Each number is 128 + 24 x the weight over the matrix's rms, rounded and kept within 0 to 255. Layers, rows and columns count from 0. Numbers have three digits each.

# gate: layer 13 MLP gate, 512x128, rms 0.0811, rows 317-351, columns 0-127
# up: layer 13 MLP up, 512x128, rms 0.0738, rows 317-351, columns 0-127
# down: layer 13 MLP down (transposed), 512x128, rms 0.0691, rows 317-351, columns 0-127
gate317:124136120118132119112109117069113139129109148118159101147119127122118162138201132133142176143163109154089140114078157126114092115116115143122139102128131166133101153111151208116107146146140135126105114073131157110132167152145121076183169105129118141116132105125144057155146107122156139104129069126112125135125166134132069172107105117140136155074144112129169130137126097128113118100090
up317:091117125127165112105135083184126117130123128139150148145121116090121074153117118104077139121129128089134135110141128121122165105126134146151164149151119107177129156167115144181109109135158107151159120140146119124139138112100088156113174136073138141153115126145139119119111074078162155121107167180155108166089114103142099130147171136109106095158087193072131129136115181108153134151152
down317:124132135125119130130144112117116144137130184145095129146117124097106136109090205143167146126123128125175135106072103113095099143110087104172135164128078160092115083117107165114163161111103154119126157112125130092125150142143103135138127044132147128114110109138111129134174135126134108170095110129129169110136163121116125138169117120142143151089150108160111171103146117113176072075082
gate318:150086101144124157136145148115129121155099129119134118141152107155156124115156092128116127111115091103087120127117142110099098120150127141080116154108102125097098188151122124132107155135140124097145072140093158149133109109171096089127139152141150116129157053098177143127114144145203140130154149141154138108134137177125132142121154173090137094157090137089138096141115127108094158146143
up318:132114110098137126094134084140096135129091183117100128094133132145133133160117077145108092110098157116081143174129136102141138067121122103126112142118134141129134154092163143140091121128130147112100126171120116087122130134136140126124137159133139103095136122120115098120126134159146147159132108135140159184170173149125086125121079124101147109117158106106144105104161112097136107117162
down318:117135136157121143143115142093137124117141082172099121146153137136092111116124135137142166095135140150138130114132103151119119167086097148084131129166106127136147156160157106130113110124137129103153063129095164114093124117151129115111139122158152115104129126103084166098118136121097141134162095089151157167100119119090129141148139127153148124146085133129101152133124071127147114143119
gate319:126139143100109103149115146136121133172126127128189089134148093134138147146080105136192113098126143153128136135135112134136124099134190128121101086117122155130120134102119128157109118123132149132092105133127113105145152131136156136084122116124080139139120123110133126099121116196173086128099134127117140137145156145137109153133081106160115138165143103100119145106140097134144186124149
up319:119130164139125121126128116106135133123158111128099105120147131138104133155145125145114162131114170109093144155112063122143130118087148139135088103117173123145119138166132154135085116094122074155127128179127107116110102108109113142101140120108144142128142097101052154122103088137132152119135063094131151141152128139142107153154128146154129096088178202089128081140133124138118107120137
down319:162118185133109108092171124125114170170130124107116112101113135122143080160182099135052155105111155145149130094125132133166132165100105109126147173118147140148123145142120123147128102111086106071140157106117126115144152130100138143116124158143178122095122181157064138157129149113102130135148143118108131098099076121117095139129113156158167096120169155161105112101110177122137113092116
gate320:139145151073155138129136111119144102156095166124124070114143129161149088126133164126076102139125139171095097107132189143105123135134103140145115106106106132126157140111158175164118143134151131110105140119112162137125118130137169114144108178133126124162137107111177129143178154133133099122131143152110135129151144111105139135123101111108157159140134121095141106146078117135129151158144
up320:155124112082141117165089111163105143111137119135116163075118128166105102119131107177156128161117142157123110116099133212173142142117120149089117137122128106106144149142136117111114110137151161167118119141120114151132180164161104099117136148150134129138126136132175094126143145149108100113111131156100071107156115133105138111151123108119116128154129143144106148157135145128129132119164
down320:133125069128110123094110124113140127130148140122083153119146131117167137109159106116144161119130131120113116103094141077160143174094093102108128145127169125131101133089121113112128124110106163161062127130075132117136062142120114160119144118139064122126130117096135139120175127109139142138162152160147122146115157161124122112137109103122112175136128118145142100125161146092132118090156
gate321:133136135110126138093138194161162111159152103123188111091091118118147161122173127083113158092103128118115117142093116067127116165106170105099127072106130149113069150145120137127120109101146152111079090120116115105135148164145158123125109137073129170177114133079141144112134059153134120137107141131114112133119102096112149130174140120107130118153160129112160169129134110107131115161162
up321:118144121113161108152146145097129089133125100118129099192129120137121151188102121137157088186141080127044109149148119102074136159131142135120080130127133154116138108146143130092143183138132159117135104107122153164096121151156138154131135097146143084122178134115137161107115157148155111081107142101153147108122100118106117145127127104125140133120096099138129132113164114146130136158164
down321:125097130128158101131128135120081153126110121110142159088108163131105146133140153171119171172140141090154103112123145099121080122114086123174149122101118126116164120176089093125172103153066114107152163151183107122113150152122153126128088116126097135149138133073081117141165122115130073131101124123129137099119164125124140107173099173146093113097106150160139131144136141149133141102171
gate322:099103119121126100126099114115130128114107144162135091164110084047144157121158145139107079155109156113139126138114139109128144109125114140157172159141101085120089124145065141132091155139140122087105106109074151161133151110114147137145118130077128137149138116101140102131122135135149159108158161107129097148112157119124127104150115084154112114102103121135130155076134130133141100104087
up322:109128116116143128162160129122095164132119144097110131065136149141132085141111202185130129133138098130173148099154106108161136121104132091138112101144085129147171095118155118153150075100146111086110075101159141121099095085124124143124163142159153137116141125147153135123118099134107152180103125145129127141106123143112142082131092140163133145117127125123124147128120088146154147142103
down322:151151122136144126079155120121109120126104136124160102140141107118146081074121145082124163142093149102085141138085162129140109116090093088130135120147139141139100141148131127072133126133160143100153143097113132103173140142110095106133176116097130074149147137200122117116123104125120143152123125155165109134182140126056177083117120114112115102124129157157135094127099132133103112108164
gate323:099104092143139116134088172134136110170107126169114122103104138120160142138128083128113154096130127116096153127133110107154098123179083109121130108184151145096101119099162117185130165170161149129105149103104117100129140108112110157161138117154078123131123092178116133163106130099155129110131129122142115153104127109094088146135121111166125145144110095155152118165138111101156131091118
up323:133126136137091149120097158151129148104180126143111121089113141111136112160066153145180110091133111112151161132153165175142103144149108133107084083120102130163095106098123110143171184117102110124126146114150156128150093157149117185113133141146133156091168083116139156133131111127140124161116150152097151116124134119115116104141099071134164100145111160112105144122119123151142144121152
down323:133113146159135119098176110144115172081105115130140135108115160127133168125121126183092124078102156163128126136160115123137148110133121147098156135099170124105141154128114143130076128134141159139149120105136143174110127107173110060142140162092123065119113101116169110104146124177148162109125141116144110095124140164120139131137103136085152144145126151156179099146128145142117167166137
gate324:092158139127132163138108163101154134161084114132131132106105160121142116139142125125081145149121151117096129125159164137136116103100127132143133112130138140182128129122148145123124144160097130092133113108136159110080118137147117166135133117095155102139131098143085105117114154141081137113161158083080103143169147133109129147149149171082124143111107181119125146120121130139104142086131
up324:124132121145136161123131159149132105146143130118105156103122087119134168128147131126181145114156095120129123156116105116139160131135142111134102143067123167114144140154095103181134149128131142165106140153133123122162144124144112116112179140133128162119167098148121165100141126104143113155073129101112123152159171130108136130126131142127135059148156141141119130151145099097130106128190
down324:095154094140161139163087149139184124076127146110119127143129143138125103125109091143109129106115122127138150154131075122113170121146125116140106152157135106119153094120143173122103154106096114118116141133137072104154115107149128128119116130078101120145104117155117130147120122133118127136106136128100087140192151141162116155122129144121143138140151131157167152128152178145102119129050
gate325:161150131111111064112119108180130108086150162134125109110103135145118126084152139135105149103121129136154136167104110085105098111143123155128123112117138118173139110143147154145134155101144137119073108099135163155120062129174135161126103161120131127098165099057110133153098097139152129097137144162154128128151137104133117086154106092127096126102115175087107099102149164145115139059129
up325:137110140115099103126133116144103140148122121123121120097141158133163087089099166171135130133103119137149139127153100138110135103135128109126147173127128072156145110077106127110111121092111103133136132082124105108116101131136063132132186175117154197088122137095161125197112112109140106137154130167150125125132176103079133104100110119085126103159123194097110103139136091122107152097145
down325:104146109090099147137088148153124141111147108112109120095086110117107105083151151096146106122052108184123150121140136126141094126144125161127150116096133101079117087156142135123163135143137115114091139143151135098156155174111140102109145159130165084182136145118095130094105132143084162139094085095100141121123110132119114153156176143163148147131185116171139136118107133099096143119111
gate326:058118068102125136144137153159133121137137144148140152148070155148151114089173118188157175128084133112106144131123117113139079101101142120140136093180113125126133084121111106166115130113115166136133129073113150110113144094136144149153153126070102127130116081162141123109133115135151102159146127132176160133141152098139087116097113036092116094158082104108129166140143130125126134093067
up326:175128181119148124144138109112151108162095126125120144133126110118121161119125107069113093139108138099098136120129128167155154146138113120141116148121156141186100104126132148074138183109134103113091089154124090172113093115133153131121118154134098122121161138117116132177157143126149142102120168111132105163148131103106139125195104112141151093112118144116090119099134094135114141103103
down326:082089090099151144114113082145159101112178145140146111114130140141149122107165102164134133114101131117117147133178122122116095105133113136130167098169145151119122115122111141178118109102172160104128134146155102117129167130145169140152143156093098111133094117171145125132129137152152129120157127104137107127112154140135123105055128110098098116147110108119123153146128139152126191124100
gate327:153130118135124124171094134165174092160141118095133154144129077140128136121111073109123165130152165142110100151138153145161123131152157127104116105156113168168151098127152115141143186148122154181102084117107181118098106147112139136094089143149134186175144162111119140099133147135140124108114155140181160136137096132140109152175094120123090131149127114113144132122151142124145143135160
up327:117143142130113080136120145125112137155147127142118126110125140124138191150141125096116183107140157158113121128150123091131097081149153096091167118117099122162132095124117141116108151141102135139147132100103126152107112124097098165136099130207078136150131107091174132095163155134124129082123111146151175161155147154128146112156134110146150142109194145121169145145130145125113135066133
down327:167103112095123115084147119165106131107079189125119125145127126134108149177138083118129123108142133085088134168126139136080105119127109117146147122114156118157100124117148135107089113117170142142129156095146108144103086136134142113172089175087133098120152154136099091139167094108148126147160106142138148097148163115164070142148107196139104116112130139122128088123134128150120134154136
gate328:125106066102151101119120112196116121110104133134138089106112161105130111148148125104107119111105117130121131124151103070105104103165127116192129141117163141153112121106100122180134120163095181111088117091135181134108107130154143099127133122151116160126086098123088109117170140157144140069115159128154160162124138101120134109130118129115113101127124132157117142102126153133132110073105
up328:093137092098128137147114114138145155098113113147127141119129149102110121126153101114148106125105145101144079115152132094098098138125125132148162124133183120151115160092142103109163137131094116134134110126169130115106153118123100130152197132125129183113124130125061116117095161132148146107120122118099144161100136124171138093107108115117155104126090146105136104115155172108122109080109
down328:145123142147155149160115123153154114102163130107082122133131089123149093112125125160148165114144171062158132118115137136122123151163140122115160112108090172139119133095135160122164128117122147137116134141120090128127095113128096119099107116092109119127134187147105123088121151136107094151105090128091162118074131129139140122138124153114115162113178062141116123129163142127132117128172
gate329:155118086162135149141112157157085064134148113125161159087105092134111121138135071118148109107122098153149151174128101104091123128141128124153096083157149152141104129084075106100130155131173151121097104112125188152093143121109135180170078139185149128156070089126128109119121143125138134124118157132137127110127138113129139121114102100119095148119073161120097099133093149111051141144156
up329:116149098143124091104141144148119151187135118112085093118147160116100062188106098154053146125145132158129117118134162074124139133133128122119119138133139133151172160156121108137050083111094140139158116122104133169145120152129107157126128128147117120131122142121101093142157133117166143137102112131086123135148142099129072130102133113105139173129142119139145158104110138109144126117122
down329:138128156117131156131104120142110145081098132115101113142088167101138178086133142077147184130147144138104137123110155136159116103075145106151130106175130159116118137097102113134128095103161116149134167130121138106147140103153100142106126076123071112112120153115141090162142122123120140098153142119140152131154128124137115128125163135143106108090112168100139128079173087114198110172139
gate330:151162097108087127131158106112138111114116128124115131114149172133135113120122131147109151129149102143146108080132151161096122154135130106120102133132094164122125141136121202128122136135116130081125115132124107115110123132123113164151128164095145136150136101125117104111088079152141156153122120149100160140113132136159137123143161110121134139143122127101143164134146147148095110182126
up330:140119124112122131137120099116110098151087126158108120159129143082177118143155092126072159131201135130109148146087140107110113111116117097145107141133152122135116121155115128106129158139125146161121127110124123122113125124129120134148118114108135106134089145147087144154172142128152129120123155148133132131127112124103164110161143088121138116148120117146139115154115097083097154129119
down330:131111143123106077117148121125099186128137112159136146120140146113107136073140114067111121117147150114094155074142137157141154127146128131124137126103119174152143109161149126139080113129124127188141142095121162131129149123114117136116108104122156129096075134147137157120159091140138136162103137158119093131107138113134115109128157143106102132101121160095130141107128143092098125123113
gate331:126133141083120074158087130103150124137075146125146138153131133113157153110125132112131160150130141133089131129094121115090130129124069111110094128098087110101123149143110166149126168138165126145102156111134151107115143123143113132148078125133142140138144125133125127123102130160097133098122097162075101123148166149135167144122128152214118134127145088117117151092067139153129157119166
up331:115121111061182114103111137116140095096130169143131144113149181162076139093105144132114141145099159139120143134115125165130123110113095120134133137132088151093133078149133156137161116111128121080108204119135139139108164094131109110091118028099148108130130131143133135078128127127152144084135117133099086116133129107119181100076166111114120152112128128133139150121120154110147162147098
down331:148190160110160104102087154134121141118109083096126087131115117153127074115112135133146109122121112143130146147133138180188143152152139133106181116128115152136152157113112142111124149117118151100113111216105146139143078136118162115156145132158123168096121136147164114127094133168148145133137101098140130154143131134140124149149114132135058117130120130121109115128192071128131114112174
gate332:142135085134090156151109145157146166122120129125126163163124111125114058134122117119119122117129161128114098132109100103138103149115123108119113134172062118117133100115121176159155101182066146119121119112123174135122112122154155154157114143133112146163159157134141117142136141161168143116125130139118104137109114099149100210119101141120086147092110156134186178112145229121072107126123
up332:091167128102162076125166128125131133138143136121116098149176118132092107110179137139081198163107183124101137146088126163102131104137123179089104127135128140117116112167117075106137120136104158111114115103131141090137120188127103118116096138123092137120159109135082087133093135154136111126149129114147072125128125088153144132149092077114161149162131124139151136071118176141124166144119
down332:121109133129134141166126144134157138175119119098108125134150074149166114119142189093118085123178144115131101115128093140165095102105098095134127120113119135136182115073175168201146126111157116125116149150114130119174140141075078093106112136166146114081149153136114156141175119133149145165128155158125119127168163120167078158153145142097138173166114146131139114088103156109120123142093
gate333:132122140135121144129102121118131098167133138091119184112162092161125137104149152133130133127100098134180093137127092132139154095141115150124123122111111174133101084076169145136178126122166118148115078119131094159136180134145133119170157193143164103106118104106117080162102120140144111150102124119141107123133133129135118151145125136119154134131120092158154129123140106121148104086120
up333:139105139097168140133122109135150117104095130145135107169103143187100110132132132122100109130125123147096098170142105100132137157129109066126151112108106140140191127152138125143128109100119144148150144088132145116152081108148113174142101122126126134141116151131136111152119170133191160188136148128136123144131066142110132090113111125130137144128138149108122113156160103128116123123135
down333:143116132118109165127161106149120166153139137151157131118133125160113163096137158149193121135071150106166115103147126119109130167150158173130163174098141134150105105085166109137143139154092167141146135168127102109153113123088117094129152122158158134108098159131109109110132109118087147107124117092101115140152167117115138146110117146154141110143147111167151158095119101151152155135100
gate334:109070137101122121123114145130132124122141139129136108112134166142085136092101144145161147113146135180112150135132134101112119094101090126138108114118084125109116127161123111147123120161142147108123150140099132097172163151143106114139153127130104137154151145139122099146129126106146099146120151117138103105124092154095103144149095129116083095102110118103099123141132124114146164123153
up334:082126151095114137158087135097139155146131131134106075114122138118187143124139143101106125122167128125127155128157154171160135134114123105113134114133103110122134119143139080174119157153183110098136116136090112097181129136138116115110157148116125142130135111146136158074159113106124111107096157082166132151138092153122095146131131109105112152103172142098132101138090125129132102140126
down334:116116103131110137128113146099132147139130106104155134138133133138117115159124130173111092058148119114187157113159113138156160125155145145094176128090121147154117165121130090113095094143110123125117131123136133170141171092108135139090134144112093100114119137118123115116139150170140135151140110154123108149138098112148121146112105094143080159105152154116121137152123165166114101118134
gate335:136165147151147188124128156099132118111137099141137117146142089101149131136152120086112132131182104109127123125140067116153133153134114114121128165111097120120144149172107119155139114134130152154081105130148156133128118138121133109091140123085173128155158119132121159130148154128149111144146123138142152140173154085119146153152138146147153108132101099116114128134176154142131144115119
up335:144104117116086101147120139143120141119150121121125115088129196143152160137161107171141072138102138128131156116146107130134101166130131161103122139144143137179141146095129133129117143110077114125173106149116134115113126152157140146125127168124100135155074135182113104125129158139128155116101132136137121155121104134099119132134115120107102147108142129079126141125065109147137133122137
down335:127139057119158144120156144128153139114107123145125131184125116114149138122151132149104170141174114118099133133134110132183120120146115115128106154124143135117115157158104150121136143156130145185172107112127114100123126122115105099100139073132108100149181107125081145150106152120126161130129128125140131134135127106129111139124144160153131158187122161173134129108143141131128129115106
gate336:123096119108119110125128122080144114117095122098125145135128137101126094091104153133154139104126143141151171128104139140097121141150127079181129085118088145187165104178106134190132111149094144139120107123160129125099144123100156130106124126114100127145152160107141132102154129119133085129113149143117107120145157116145100160114152135150115127132118121152118135129114130151154152096140
up336:115117131127154156128117135116133112089151136149139131155152134121124126158165125095141152109140117146106146078147130124124125127142112153113158093156074129150106120146140137079115115145063083104132130103144161145116129148160134120132138106136146172105124105142143162130108215121164128176091147179122118126168117103112155103128130150109138167116126115114119133133128116106139131125114
down336:128111116146187146091140092133132111112119117105139129104124114118135147102056112142126109117150127118124106115140077141097169135126150137092136132071175138123132148171113118159166164169077147125111125162105113123144158109132144050091153136127131126141129117128129121095141094153111122114128141073074168135144179106135125129140139140161133110141145104145108091135156152085132138110115
gate337:123112110140127176134113148115122123121142128132100102107136151142183114128158128124121147138125127165133128159185138111127106134131091180133133111112171141114112101080126116117141136124125183173125111067135198140114134132131136085120115158103139069147126157118148102154098123137106116145167138144135115119149153126130156127107132159132132123117107128105118146091086154112149123125089
up337:109139135142135123138116113118099141115118122107126171137096176149133135173136102154114097145144118095102137110133142141162111059119152163101135132102139107121129118139107145141146204149145154126112149120129154169085119060134139130169120103137154103116125153098102113147155125167070143155150125121112154095164126149137152121158108184117118092114143147119111114130132098126145150128137
down337:150113147127129162137106075100153109111119118131120150113138116132112106169137117106125154114153112178119103186126107120127110091174127102150136138102044121117128128125152159138109160147134097137137160174118112150159105143142143167105114148126152162086111112096096111117181127155097135149137119148150156105126128093116097127127158069133121131113142119114153109166121093153105096116154
gate338:131102127074135165129151173098148139127131151096169121083129116158151116108151147145136096079087096155122124134118099083071125133154151137104163111125105120133126122149152158102111207152088142143139146141096143114145116159157159111201148123096152128158143098083182095116141136115143060120110148121125125096115169142115083106126158112106139105099161132101123148101162119113116124158141
up338:123148080112148115104135127161115130131108152076112118113125131102142124176067119180094116096157131119148124110113092078140123206172129118141153102175099121135151102118100115109130126160114142102142085124147153109172133146093133135134095174126106143119168124120112131130123091095106117100110114130114113134096148111145119114105130080105133138174100112181192099174149156088120147129138
down338:125172144163119137159115144144156140145092096163078159137123146158143188148146134135100161131151145163128104130117108134147147097114161147139136163138190122093136097084159127142110172093074109107063108117112109132120152143123169137166121086139132102109134083134104123142076115142114137103110074139110101154116122112089130110144136109116093130152139146127103143089116139082123123114053
gate339:173109133118129128164103159122139130139128127116158103157153146096130163118126131150146142100109147134144141109157168133142099152123129086111054160139102107138128111130141131104113154097125141154131150132111139151157111102145074155146118090123124150122097103108158111110130145119118098095157155127100110123128161123090156145137126125130093138154133132116132143100091169158097170128187
up339:133103149155120102146135113089145176143133128142147102164108160107132125124131133102156136121141073123126125098090172128095142152130126179114121138127135121119116155137126123128137140126142136112106130141089126129187092141097127120173059129153136123146143127093119130129116131098116170109117103137084130169123139138148123161173136149157126108132168150050141137142132168144096094130178
down339:140105134125109134131077121151147099141152124122144091116152108139127124136119137178131100128152143125157107110107119148180114148125116145105133119135106127131110142115122154113134131098123106115079111148154109139126144095114129114151149148096189120116142130113152075149130105118154122125132085201090103098165155176095155102089152123150177098120127087152106140173116126147158101109134
gate340:122133102143121128144161132118166162139122108119137116140108099105131101112132089131125180124185165146153091175122137164122118145101143099103098096132114128139120134109168137130109118156107168123106085108129156104176089126141102145124152135102138185202147138122111153122146118143115146136123151120112109146129115112113114114135131075080083105189139123092127150148123110103099127138154
up340:144097158118133094124129133177129095141138126139078156177111166156151145136133161085123134109113119123137133096093070139108122112118115116162109139144120133111142105121119130169139113136199127128126147090121142114100133148166136086128125109134141120124138142153146171119161120109174071105135142126156102139132091182146131117140097186140160113149180128119117099123129123138160136112107
down340:136125107098108125131101113127101135111101119119156116145133152102155111134102081140139164131137161131105157125130184101116081108143145114121109160152116072119121162135095094147110119107128145139126153130130128111145125129141159125114094146170134175138127183132124139065111119145156123121142109091133120070133115096111117168126152089159087168137164189125127086120122156119129133130113
gate341:127112113146129108185088159117114128136086131093148106157108101098115143119115112117098129127127141104124145119166099122087098153156157104080113117128069078077152116167147112163093137173192106159129099114110131166140122150133099156109105132141115122143151134105107175081130167129102139105121156129121127140123141142133129117112139136099122159166131111135170134132136144146122134125115
up341:126165105107127103094100120092101137129095118128169145156139170133139105132145158172113108095138120106115137099164150136101107114122086126119142141133134104139123111163105147158133121114106118110162157125141128080138142125080172094137146127115153124171144120145080162140205118129066146135095124151108176106141138098116133105120109111120056102120139134151133154128083112140176141104101
down341:141128084115094135112140166080130138103142116147119157174142081131138141093108101120149135127142156124118126120103128132083156107124130118086099110147130125100143134115153109151156130130182141135120105159131134173126118099118111119148088125162166138136124131156176088137077132144125068162131104072129158112109130133085159149122119145101138157128098098118111146167130160084082104121170
gate342:107121132115114102163100093075135117157129096136144156078106129157130117123111129119078129132145101098132125134120117143112108129130092134144151156144115159158140143111139099140145126124116128090105114131140139132092110118107140114131129133127163151146136124109110146122141200135131165123157133108140136136173091155168123114132130133160116163165123127110143135123110138131120141122132
up342:163098138137117158156129142102140128134148113131113112118126134181133093078103146122126144161117154100161103131109114133153162103123108121129135121128149169128148123161123111123150105108139158157106120133133128138121144062079125121100108116142077147124154115112137132108131118144144142173131108159140112132122101139119125147150119133152175109152125113121134100140143128141148161125175
down342:127114144121112108105093162141078182164149169112104109136151149134134097168177130131152130117120100148129137114099095113089158109136125118093130136133130143133158092122139149090088157149134128130133117149145119139160105133184121143146144121092138124114113177099132110142145088132113113114115103130147105116145147107116108146138139159124135142105118092135117127115094103130090138162124
gate343:126110117111139138120131176131107131143143134175132137087084103140118093101147131131156108174122131160111140126152120135133129085110110118140066138127117129163140152090132122135141091113114125137071113150111178137071141097138085118119135100145093115161089116132108101118184136169087180113119173122147157135108143126082143113134101149138109125136114129138114150100122173138132151123147
up343:084140112140107157140096227102128132154175117165128131131135155135132084117117095144115109149122109122128086159147098155128134117116140119085121153151141134179085105093081136106127131163076095128157115134118114077108122141138127151167158121140137190138101166142106080159132126126151124118133157101129089143101119107106160123145122193121131128107132149145143092124126104131097138127154
down343:097107136098119125129128089139154125162119168135125061135152137150170115141109123113102160082128081095122133071155155118120138103145125129111158119103132120164132156148144154146117135123114129149182132132140099134142137156164133106082089142091138168196121146135123149091128101133162095148139117118125126127170132077114108143175178164141149120140099159123116166108131111091148151122190
gate344:164113127165167087154122164132151101109169142117129124075075134135128153110149136117104125159116128139095115086127146111103118129120132084133140126116102146123166084164155167173134145164136151169065127122142132100083119120103103081137137141133098152113143118063142129184119139166116122091124131120149134126140184115080127100122073069117078140139118125129191105149140134157157147115111
up344:099153123099100142109160110106143129102126127126100132154159107093138137082156088094118081124124115130167112136129129138108147146131126156116118123101168135064147175129133149147134088130135139115067154127116107111143127129148111169136094101147147083140109170125124137123155107121133112124117152177096084110067046116120137156159120139133121168140090083162127145170157163079128128158125
down344:138180134148130117146106123121144100093137126111151101107153112153160112121108117157109204134127147127088124144109104169164158174105137120129135133174091115107130151120109129153101160123130116130134130174117095126129159127146127137142114136114118166134120118112135138115092075104128117139132155132060107111089106105137117127108132027108119167066150158157111170160126114130122127148150
gate345:106128097103169129113118151098106152132169138147145131113120142129082140083118116123156098124085120169133114133106123099100098108145115118154106161157168175153084127126121155126143132151113132093121137105135122131086117199149153164148122137130142162144130136147134123115133126096160138141132198144158130137121127167118120114130080092081125137095098102115137137142112094147102135105154
up345:141154103160112132110125167145107079087119099102109132143139124121134118117107112058140145114065150131120126169130141132096160146137139091099169100142124134131145115125074154105136159126127129143162108099126168084153131148155130147115132110129129141117121133132143099158141112156144130120104111147134088120158139153134137145127127117110102125104060137149062144189149182167111109114125
down345:163124165117122152152138130159137191128096140109148118114153100160136131109128150184143155117154122137130111144187105115113115111103104101125109091104130157143139100136130143162138134134126145139082118160135130098118113136146128137105117110108076167132097114134136112122102121136101107108073107137155137109142104135166080064138136170133130108118167124090134110122112118116171136145097
gate346:107131103084124136101129135133124131092113115128159149150113163110127166147148117160128131129089127140130137096128172089116092120115149092133127112094126145162130112132127127174135089133122117191112133167134108107120146122136107117114117138100136108148135136139137127139109108156130088154115110107095106105183121159161136094105116116146144116108103115093103152115118128150135163080116
up346:116128123136117171096142146091118157101127171142175147112151161128145157128153173164102124130131113129154140117178117113158116123101162098127133151117131118116097100160136095104162136148131151129131134106133142096129121121134102106122149134130156127115142123119167092105133127145121106156147146073125119116117142147132151155133125149119094085142136169121187123137112103162118148077112
down346:123129121109120139149147120111158123132144087130096139148145145130200114113204121100107135116174165147131119117130092148113145185147134105112088116123145098112134146121123135170149112123150139127113126156152107120150129130134164115140146113122100128136125126130103122155109132134118153100109154106119139136121103084156160161153118121121096127126103113119154106117111124133130105128130
gate347:103159113064099093100141119098115143162111136115142159104114158137149115101135110153074182131116084144093134111124118153122120154104072148140115128137129123125137142122096146177085133125127107096127095156088110083116134115112134088168179151096166134175093143141097099130122088135153119144148165132139153110174134092132128137126122139148136114125132153127129104112089127131141128109100
up347:141094099118089115115088095166140160126099103116123132135136142130111122180129116119102115176114142122144117091127145115146131088124154105164153135112154129126111160125118172161156115168068160116179171122140146102115150174112138128137114116135116140138127120163118114131173141137092107119069130134129134109117156080141143149079105149081126130152116107143156125137105103106157143127175
down347:145095225119137133105121101128141112174088114152115103161134102173130140157119111134120075120140122138109114112122073099136126116103110086152099111126045131154165127121120182101118130119113121123097125120135118150110147089112116112151132138090131171171091122124072107139121105127125123107126132127120132171114139108088116099142134096134112115109111132131127085114154093123093125146113
gate348:121136125105134077126166137100126119110151088143145160134110143144181111122119107151113143127080117129128113164157090073086094112187114105149151156101082156164125110138110139119133115148091133126096128140157165157078116150155114110128089136175131144155129125103139097099151197132124123154103181164141134120149134127130166121146144130145132127139091130118139161138144155123128162130140
up348:139084081140128147113111155120103126119150118086110132107129145122153145128100143111116160109169149150126142114136120109107146122136156110099098101156143092133143146130074120146088104139124120166134195115117139105142177123132125145144124126114094169162145121112169116138153106090090112136171172119172092090127137098122150100121123128134108138122101172124134154131117134111165144159131
down348:139134140118139126109136122159108121128141061108130136134123085169099097103123147136125159181129129154124074142119146119121107135162194128149122151120104166164149126142162099135145124159154109103081129131157131158156177118084108133128129168147147111154128114117124145128105111168121137120137143097145146152129142169145055127115107133123135093117189142152102139104136169142123128110117
gate349:148093096140166139116112114143185126153111103116139154139142083142190144140169153118148175069123169152150136113107114079068083161110111096135095120158119145114118137124171104141108138172095131130144129105122103145124122140168160135144160126115099106127132124108100157123136157132121115096140119091124158133118141147178145124123141112118119101151121144138127141111096164112112126140115
up349:150130136141117135152146099110118135109133114050116138151159099177173154062129118172144144119140127105137128184178085112098102130147129139135136138130127124133125103106165116096158126145155106127153132155109089161119139081112136104164110119169138126128121130184139139155102104140147098125114108138124093105076094131086122121173131100177105110136166126095109144132144126119111128127130
down349:121137184073087105094099108153089135127113133135150088139119092136093136143141158135111109094133106142095114089096104157094141120172151075124137145172167130154142140153161131151125091149107112095133094115154172106108127211169138148152119145155117125156148090107105114133133131117121106153129132147150161134115101108110117123115141117156128145156109128125169079153138097130147111118110
gate350:137137120142152151129133131121146122118133154106124139125134113082067167149143115150110134119097142139125138123167107101075080131115147130108091156137150125120101131099156159100159138151103172181100126097140140126139142124128171133159131175145148147122121127111112103141132121145125120150089138138133123106122134125113083175151118105139136121084136119145123143135154101115100079128116
up350:139142131147114082110136109160138105115179131136134139083144089156101132135155088114151157129114175122110157128105153180106114134116127122097128101117139111136088145101151122134120110085129133152121095195124135121165124130134130119142127138159128089125113080127103103130145104159118158121128163128118151150158126128131140145149085065118155112123115146101092106136118131152126137099150
down350:137124185165138129130130106141176142138139131124123163136139123092107077121120135090161141169130126106169113106121135147108121109184105142130149110132143125133175117129095150107132173190144104181139142089142135148110147136115109151143157143092106090109140127153164118167108142106137111134128109127151092130074135086136170153154123115120134117121145150143108139152100094123174135175144
gate351:114138071131113124138138148103179090131165179140124121125156150134104102115107121131101125083111159160144116131110127139128118085118153159126140093148132123129098151125152115166116113113130131084093155112113144082115107128164142130119132125157143181139138123133103122144111136151144145138119154143121129138135134107132156107130117141126082172130128096160128126099151138125108172120108
up351:140137126083105129165144097139094145157099123106132135181125171149146125160113115109111111147153132095126184096118116132146134162135159138126141109106112094142139138150135125155153144133128126144115090120140105158174149152128110131119126152099109104125138088080158100142113110115162133165096110136132133135109172136134119136120096167129124096088133139134139137122145104114143127162148
down351:155122063120145117108129130157142137128137108129132131125115115115143116120081110107124111062134156153127144154125115099090127156145101109159148108192099128139140116150119099100129105141133103136130120160141187105130161147134111130144134094150142135116161129149150125137115136140115158126128166121130107159157126162114143151103135090132115157178096135115124094134100125148127136109116